config.yaml
num_hidden_layers: 22
num_attention_heads: 4
tie_word_embeddings: true
init_std_down: 0.0
optimizer: "adamw"
weight_decay: 0.1
doc_mask: true
Each number is 500 + 50 x the weight over the matrix's rms, rounded and kept within 0 to 999. Layers, rows and columns count from 0. Numbers have three digits each.

# down: layer 11 MLP down (transposed), 1024x256, rms 0.0838, rows 137-161, columns 128-255
# up: layer 11 MLP up, 1024x256, rms 0.0939, rows 138-161, columns 128-255
down137:482545421471424507489490436599462584544489543522410506530440565473488405549453487536523497463459453468403471516577584458474485489558515475500522520410492529463383435452444469567488507449506552546520531517443466550482490508476523522508485465543536523515508508505386344496531592476512556579442441502467458387483442447519505514451522449542496529538523554459521507536531541487510461473490
up138:520477514469473523455581455514495547429410497484534505585531465465477521528471513556516515464441408552463498454513515547455509402462442527560541475484465510490517472532610459478507480420517516482520446477446558513486499412499533506435498546464495553393506563598424441488482628448491550534450566493474449407564508588476528464461538503488610464566421508576484481549553515553503377495517
down138:511474530467485591591526487562457556486598512481521550609509522501494435472490505502503608550479445488538498514547567501404631559484546473447494501483505477488450469509516504575512533494471478356564459520528437497515518420448470532469538555586481483584558476442453536406509565530455454506456502477503509552510534452501466536518444488466452519522491502548512446559492567507548578555456
up139:615486514567468437501583648501514495457326547439473610432520488509559502503469480413525607503440453457544482505508452466590478459481443528487523500344517515655521497500543434434492467438454538518546383503531499567567503477453440453471478545433512459435458530486500539428458487414583484484487506487542582521519542515491551475521566489499481529510472475518430402469480545474517553585504
down139:523519536556470481564508470413585480558475398548555416573491492497399518555559416505571435466397437502577452597541530532554617520517575412487432360490504447533500471477353600573514500553446461557537515528495517512513444495482487412465492454490559446502462393546447528481349394502487472408478556514487470521540466563488517505549558518481553438517557555444515512602452457574502623577520
up140:493554548518545507517465520407603470535510588462589475478516459472534415555469501553462605471496575555517465417546428495549621521504541489500452556497560504477461519555464439525567492491589559563542562456479512458589414486494462426519564433490539453455441568583460427455578446455538489526619522478511438540433466436544394566531540521536522487537409454618478497492511503522461417519482
down140:493413569473502401525587416626414506502502463490615441439518456583490551443528520582573479630446447503479528527485440587523524549492442521531528472575477592557449522607527560512393490492462466503498587482540448530466495395465513415467459419537456532443456503477430394506535488410592392419465454462561619418436465437476535559488584546481556494439469444526487575532470519538490486436496
up141:458422530499454445491466502498493574408548369404406468449520591505442507416543409399543530470496449527469555564454479453512503497314516557523498448485532466388581572563553505578444540453549544536473492581487493455515487543489545620456469495611483540497558556465554501518440569474501487474530463527566512428526561494455477441514513535480463557509445515542485550487449561477511577452503
down141:541392478506524526506455513472502491615501480455527475515437597535416445516503449562608448427518525507476454539563466453616421391533526452541570498461448532508412444429513459440518528495608500429577514516512453456509533503509502399460500536431484435449474396552472544517538515576576508529503588469614452506528366526511464510526510463557511451530571435507546427489673458489505475545475
up142:522499516517572515470543548473416522502609456484526500510491446521535468534569510408524486511493453496588444442432431407563589476476499511522470516461519510516457533467585496515505447424493471545590518537423483529501477526533486523494503514464488533485460559478495507507448539502524481455553445426420528455576555531462586535507549502493463526549423557465438528592494454475471397465568
down142:389519451547521519473512389452452538510513456481498552520584476495439475523478537463526518491499501526528522526454462512542525487507455560515486464518497519381459493425567449537473523499483551460521467525393502523481468504461560539450551524419480513504486426539469580420473486557483442524541491505497488485468441528410444436465530522553401524530517510419473479456502609493451542534490
up143:552564534489454520378410595538521401453494518416521515464479569570443527487430420497657507467488606536606412405548433468470587459457503412537433515530430521484463430512470557457541516467458482444466487455508558493495541525514551436592445583597542570368456519498515510446429544466561402450482514485554538450533536504514435537485526470497624437441495457512493474509451510447473497496466
down143:489483512474364511517545492599430477482541515533600507548413573381541389558475632522475501526456506457466525521527577579515487567546455465541557481496549354495472468536493427526621466480481464424590400381521579580503566545411542448476443415549493567503516401512515574558490502514523569568614554483525543526528428466414486491352546448537515522531507455505455441492414560372421574407482
up144:513493430462532440515410494515525498548421460563548525441491431534494603504507428500511642507479390463582479479501512452623444526447502474452405502425464455569567431402379410506613598515510581423491566479550518475623549537475458486514517477479425470443585502580529487497501481415569427543558476560565503543628459583567451489540509490537538409551510504496424439515585424480503530620379
down144:414594439527561487533453579541401552472473525449446514574417453490553554536538437516454533623391616495512484528563438467514547545459407551416558620482535423644544518522478443526574527549614515587455456554490510521497472486473511498526517554429481493524517456489458407417505542354412454533510495476489615589505468566595521555430512517510436554553574569495439520521516475533556512637489
up145:573488513451560547440392509490552443528447484522523484545525516536507451442539476465529430503538547569556547492552484480585504476477482504463439602415451518509455434512506525570560514469474590541412559596325507509512519401449530498491335466466559501471519542463517510424500497544500409582585520487456541437477563458572496536459503555452551533472504515527431487503539534484474529462584
down145:526476573512472428574563518451490505604480510480565539550450509490520491478472445529510546427468476510478595503594470475538427522577474497520538543435553420576537468510615499395513494521522438468538521486504522482441531490503500456541541450482477477512522466459452431495469465472470564477447468517523506444504506638599433451594524496424421536427514485527509522506444525480514473501519
up146:533501503475543493528508546544594458517463536533601517486427430476397475483489523467544444549494492436533449421435489539485525540480481571551467483420503466528415472503504554520461540399495606535531480503483555411612509492482473532489451569512518487499378534499462452445540554414520541485556558559518494512490476512523509446487458524522487502488489500509479563574542548512467489467493
down146:557534532444418519510543466492517421509458494518436531557546458474474481535520601409506454477453533533540470457468521436554461452522554526530551514470510475537555452525543498574555526455575625553454579537480437461574457486485531500480461505511546496506461511514591536536458482468514510531542449505410488595502498582497496495467580476442471442480582498527528567501504499487496464443554
up147:536497577443544615507505556506502437550554562581417440488492529516564561573432517473449503450550439468412533511536490469511534542502394544497520525480487479444427517485580510482454490475493547581396533479513463495533505425372433456465538461529467470530583504459526601421571507502484441518542488483527554482504492533501509467503528486486497602562466486492438459533477542581541512543510
down147:486520554404490525460502504551548425570463517640537430494490540555438505504484508529521564522479443485478507480534455538482568509538356425523464457529443487470417431459451472522482510493489465583473438583573531487454529508517464427591555427584545505492518557555514479466562606589462422506544560436446516484480536558464441486513563503464540519555588528494490413543554558547542589548463
up148:567451497490467483490453483491482506502598494538523515585496599552499644491477387451511445505573494475499485522434486367535427535453552529459434472401509447372406426509489477449553554518437518412516469509577437583548446453507501538393517558498447526488470512582508451530540553479532503533439534470501500540431567475496507483481492451446601542472516459470421447496488476539512437498447
down148:489503483542467474614490384489525415525553491527425461508518481494476521483469441471468475440585566508405515548528568538529520541521494515550468393505564440438481485522440440544488419448581460509551419487548501496423518542441531508508491528496564485500520397461513480477484535405572444526453460515497498545462516493468536575491475460598587527545485486572521555452466502471479525432439
up149:472449485462545482561479472538514469495464518476524551472503544554562532508466494499495637513477514502485471457437432520428506458492588495461394531461473553550454443492543434503474507548508599470533513508519474401509457514570514474520511497617430489435486532536444451499556509461475455523520484593456520522534458550452533503471559518483507475460546500538473476545493468565452486464544
down149:451506510475453526486530565479474477458577448421527484549503496507462461523565453422503529494572498473482460489533539497486503524427489511512523477552416482472465524428423420552544511470477507594488499523503515574523473413583445427423583530507510516521509590421466445504532455515548526451519537505479493502561580503444510466417515518479443452444517534405516522455502484509517536479582
up150:500553545489506493569590540461525488501476542523467431440561543525499570575547486490531512531489408433569549526438610485545583486552431512464485421573470469541498559455525422538475474479480459476489562500499552433518511448537453549453417555535462482521480507468437454444599553544572535516509449466533606532494513457507485525551524551557394459509565426543542504445522552538438559479599
down150:475451499491530472564570558568524472520467579559532484493417484551625521499586474552480433484438488429512518532485480497493524479596523399550498441534517460535492614484413449464623570456477424402490451574503502427519429449550534498482481427537495486635423419489533493521501526506529379551565474536471587485541477507522434446589484424545500514601526679444540526475403430478426554481599
up151:506469514493486567541414465478578497474560507458543447481502457536504504483475541495488465496513518407517517491533474505503494480436354548599501439546483486523502546455433463507567431448448516522465534429436531521566525499561507447547491500555518482461484508470490522556486530428574511551470515476517556464425479471499544474553521531576420556535451500498498512508456494495427471590557
down151:482492486432479540523594482530402474520466514503547523531506472521488487445506514557466429476509471492504602513501479512551444542497479566547531478554470515438427527551501569531466528577490528465466498461458501429519590541478524481577483536468517459481598398414546499499474521377507472472494440562530525560437461492496456572534552467489489496491489540534516469502569500548437524485520
up152:524466533523546609546480586499484500466476524475550537455558490441600529412549441441489553471468526528477438508543542510559542546492473483542501520504517444449475525459449452538495533504554512470497543505448494473467497470453474499525484461554553507395464546546465577497504406593634520528504509469520547508530456517510473609525470493471575518485472527530441572531515546556510561549415
down152:423581492385412419543455431596522442506500389578485460497475553602450509584491531413569454480438449444469492490543394543527424505548517496485442539540440458560493493534601499466529502432458433502516466530542460496500497510486513541370467486549473491535499542524483463518539573426389448578521539486536469507494496475513515468498447502515544527517441435434539500507468477498532476478527
up153:528552495523527537517574572426499504556542426502454456526527583545527478471452494544459561472512481430504370474381527402506439376465512548458486494488564530531507508508544491544498507457532513489511516501451472562522556534589461518580449493522498491508445527495474521398452516495499505433549462406515527420551454442513502507530429561496482603520528512421465607519506567451579407489442
down153:491564512576453513438525494458480551461484508557495526556526464477491512455596478476494482573449519505473444459493521553472518545570493496599476481512501451566545503545548413537548490465499493526503511493450463503492487585465471500497485478483504464543528409404450577450439502591458544527475474469473407458476498527563561583446500519531432487441502406472539426505524494520513560447513
up154:546542553451506446457476528463478412540501545558573471508492500540455555388470500449490452471553477576513573487496482446481501529447539472475499506521561546505584512505490431531493481416474530514473530490468500555515437475464442500470475507556578519520483531543484472576504601548519511572531500570511602474479487435531476450533573468577489518499533424456450556548480517528540367474578
down154:536527486480506521456497474574516497519454470479592459510423508466543481472435508497552536521500461478474646450509451510493535540437478401499494486429483564533453495482478536519527446492448530481529534486441505521483479544478465533535558469405603554524480511529578534582525548528536503576500458453433566503476505458612507439531447499579577511510557567383567523414417535491540429486560
up155:563482500455464534443471501511549441476517526471532535501508524549455497472465493476552489469534542496589492530444536415464512537500526620495486557466371400455494439519493538536472503482526499465428474494568452448621496449504596469563430464605618534494579539589443576486451480487550483478466597538581522456536471538548560466519597534537521527431480536415414426479427439511431543536547
down155:598401477451550392527549505461420479536460471514451621501521497504469472581570469549474480423474622579524493671492521526481522525501514535554491490419527455482493571465424527488514403437592526455489473484512529498572470506462419447524492440476523475420497448491446428498484485568429458472488520557518469453520587500557466378476403523464475407503535544554563419542605559446465489524491
up156:557470463499449520551495481478470391560362497528384503532450483607579538542485433454519480461541485599596553574426576483471576459470472569553473534479515530514370456432573444492502529489536523543467518540457424558526525493507462528511587460527496459466373541459460516356504463516451434495485441541470430463452432518493476453503466536431522548508458505589470511559552499398422456502481
down156:405457491480566471412477354531504415506534548355564468496548453474412539543443567458510491468516528574394514505552559561532532442434523584487515515507586506530408492426486563438544540561490402436544469538519553588558488531467493470577459453475579502518510515489442474481485512598554545535511546525530429523480503511498500540521517432501444457490441503467538450453441583540429492482476
up157:449425389532504545435539507498435482468456512542601502501486471548431438537419512451482584450471525496561543495379438434540575457421435535496593457507489443483474482495448557497575600531500473418522455580625486447566493456630423422414502499503530482540520682439503530459557595482483399455599466405491413458538561477475446479434483488476560593508486462575466466534572433614522430609443
down157:426465550452492495452438468440507452481558424469476528379594432407606516550656529595584475578494579507547631497494461447497539473551464467559498477511481532539583496494466410491466490547438475501432497426443457523398580578602512408536542500518456595490427507435538449500524483450540498407567500564605513438494458524600531556619521478425507400427448402510541575610501517502503471494498
up158:529534437494480490579463542512473470521506539465437492490527509484579499536438505498473579464477497499505471544550491504526477515532513564466419619485526563460494573463480518475480470471453512540480485522360558551504568458558477512476487514438462480489474483441499485461477475519510529514545451511474540506514421466486555473460461537466539441471515502514512501478507542495540459497471
down158:531602494404486561488532393451534540424488530536446509491489488543491427470484529533502504475463494467485490501474475463529530524499499476537452429463478480501498522446492496514503558469519494468495524451540449567492518498495457576544515482495554476500452481572515488507489497484464477560492479494445459531481555534562494577434506466553486535480479505495523481511482485516478525491531
up159:578443409441499478414560534336479410522484455550485480510541511520579540493456511544514490548432420539623497517453500434548466516479610427542497561518477512487490537484501512458588543421570563514401500481577423473514516598513431523505513487494461549473462562443477514446435545375430485479501556527470513418564428521441410543518494490528521448470453487475465464516460493568507574535489
down159:405485506532500525457541458545451505473329523482524495455541472485566454474450526523544562459466454481490450534469517565600476506582495470474576512475410595395434543486525464394417525400459536586500474459597539555425494534528463491569480557437499521577524409444462426555527470607523525469519499491441539483454461529529475569431553422522491487512424538470514610508532431385548427500571
up160:664445476500464568465495539446613476613517546448577560420579526478534490488546524446570503472592480552613534433468491518520526462479549518545429378464526564493405486459553440453432416458548389498438531548491479434512440516546462523431415500515504506475466569434414423430441511479494503606444532525530515524458458452562613633517500523439451486492459430551491547570391477563459539471447
down160:587560490516512502562509571547560563463423510477500524437559614509576519472561483451465508485388512416528551416479477455372416393578551494518557441570563438418499460690496546497485483445539467518505466466579528524506472503512493501539408498456426424502566419480383519543533506496526432523487541458454485509602483509553516532442508505593439517497376489499530536520546538340525447483474
up161:505469530436539468516425628501521553583513579503543481432542492517509496496484510501537528470495500451449508589528521475627431571518584464440447479544509525500490474436479443486537554435600561523525584473510395489496449447454543549443492558564476462359477577523533464518455502484507441539409492549468547538452392540530457487380453513499472512507512436526508448515450526510493520565454
down161:437453471497542475476550529456551629562452565513521524599496395504479477605544554466573498558459513487513457590463551532510477436468640540525396411585602393553536463543499491538518578555496518613489477552457454447473484439500405541536516538449509450485533557401487448482470394432539526486490536501582493488462543475502506532516444370462531514491516474492482506480414471345485527455469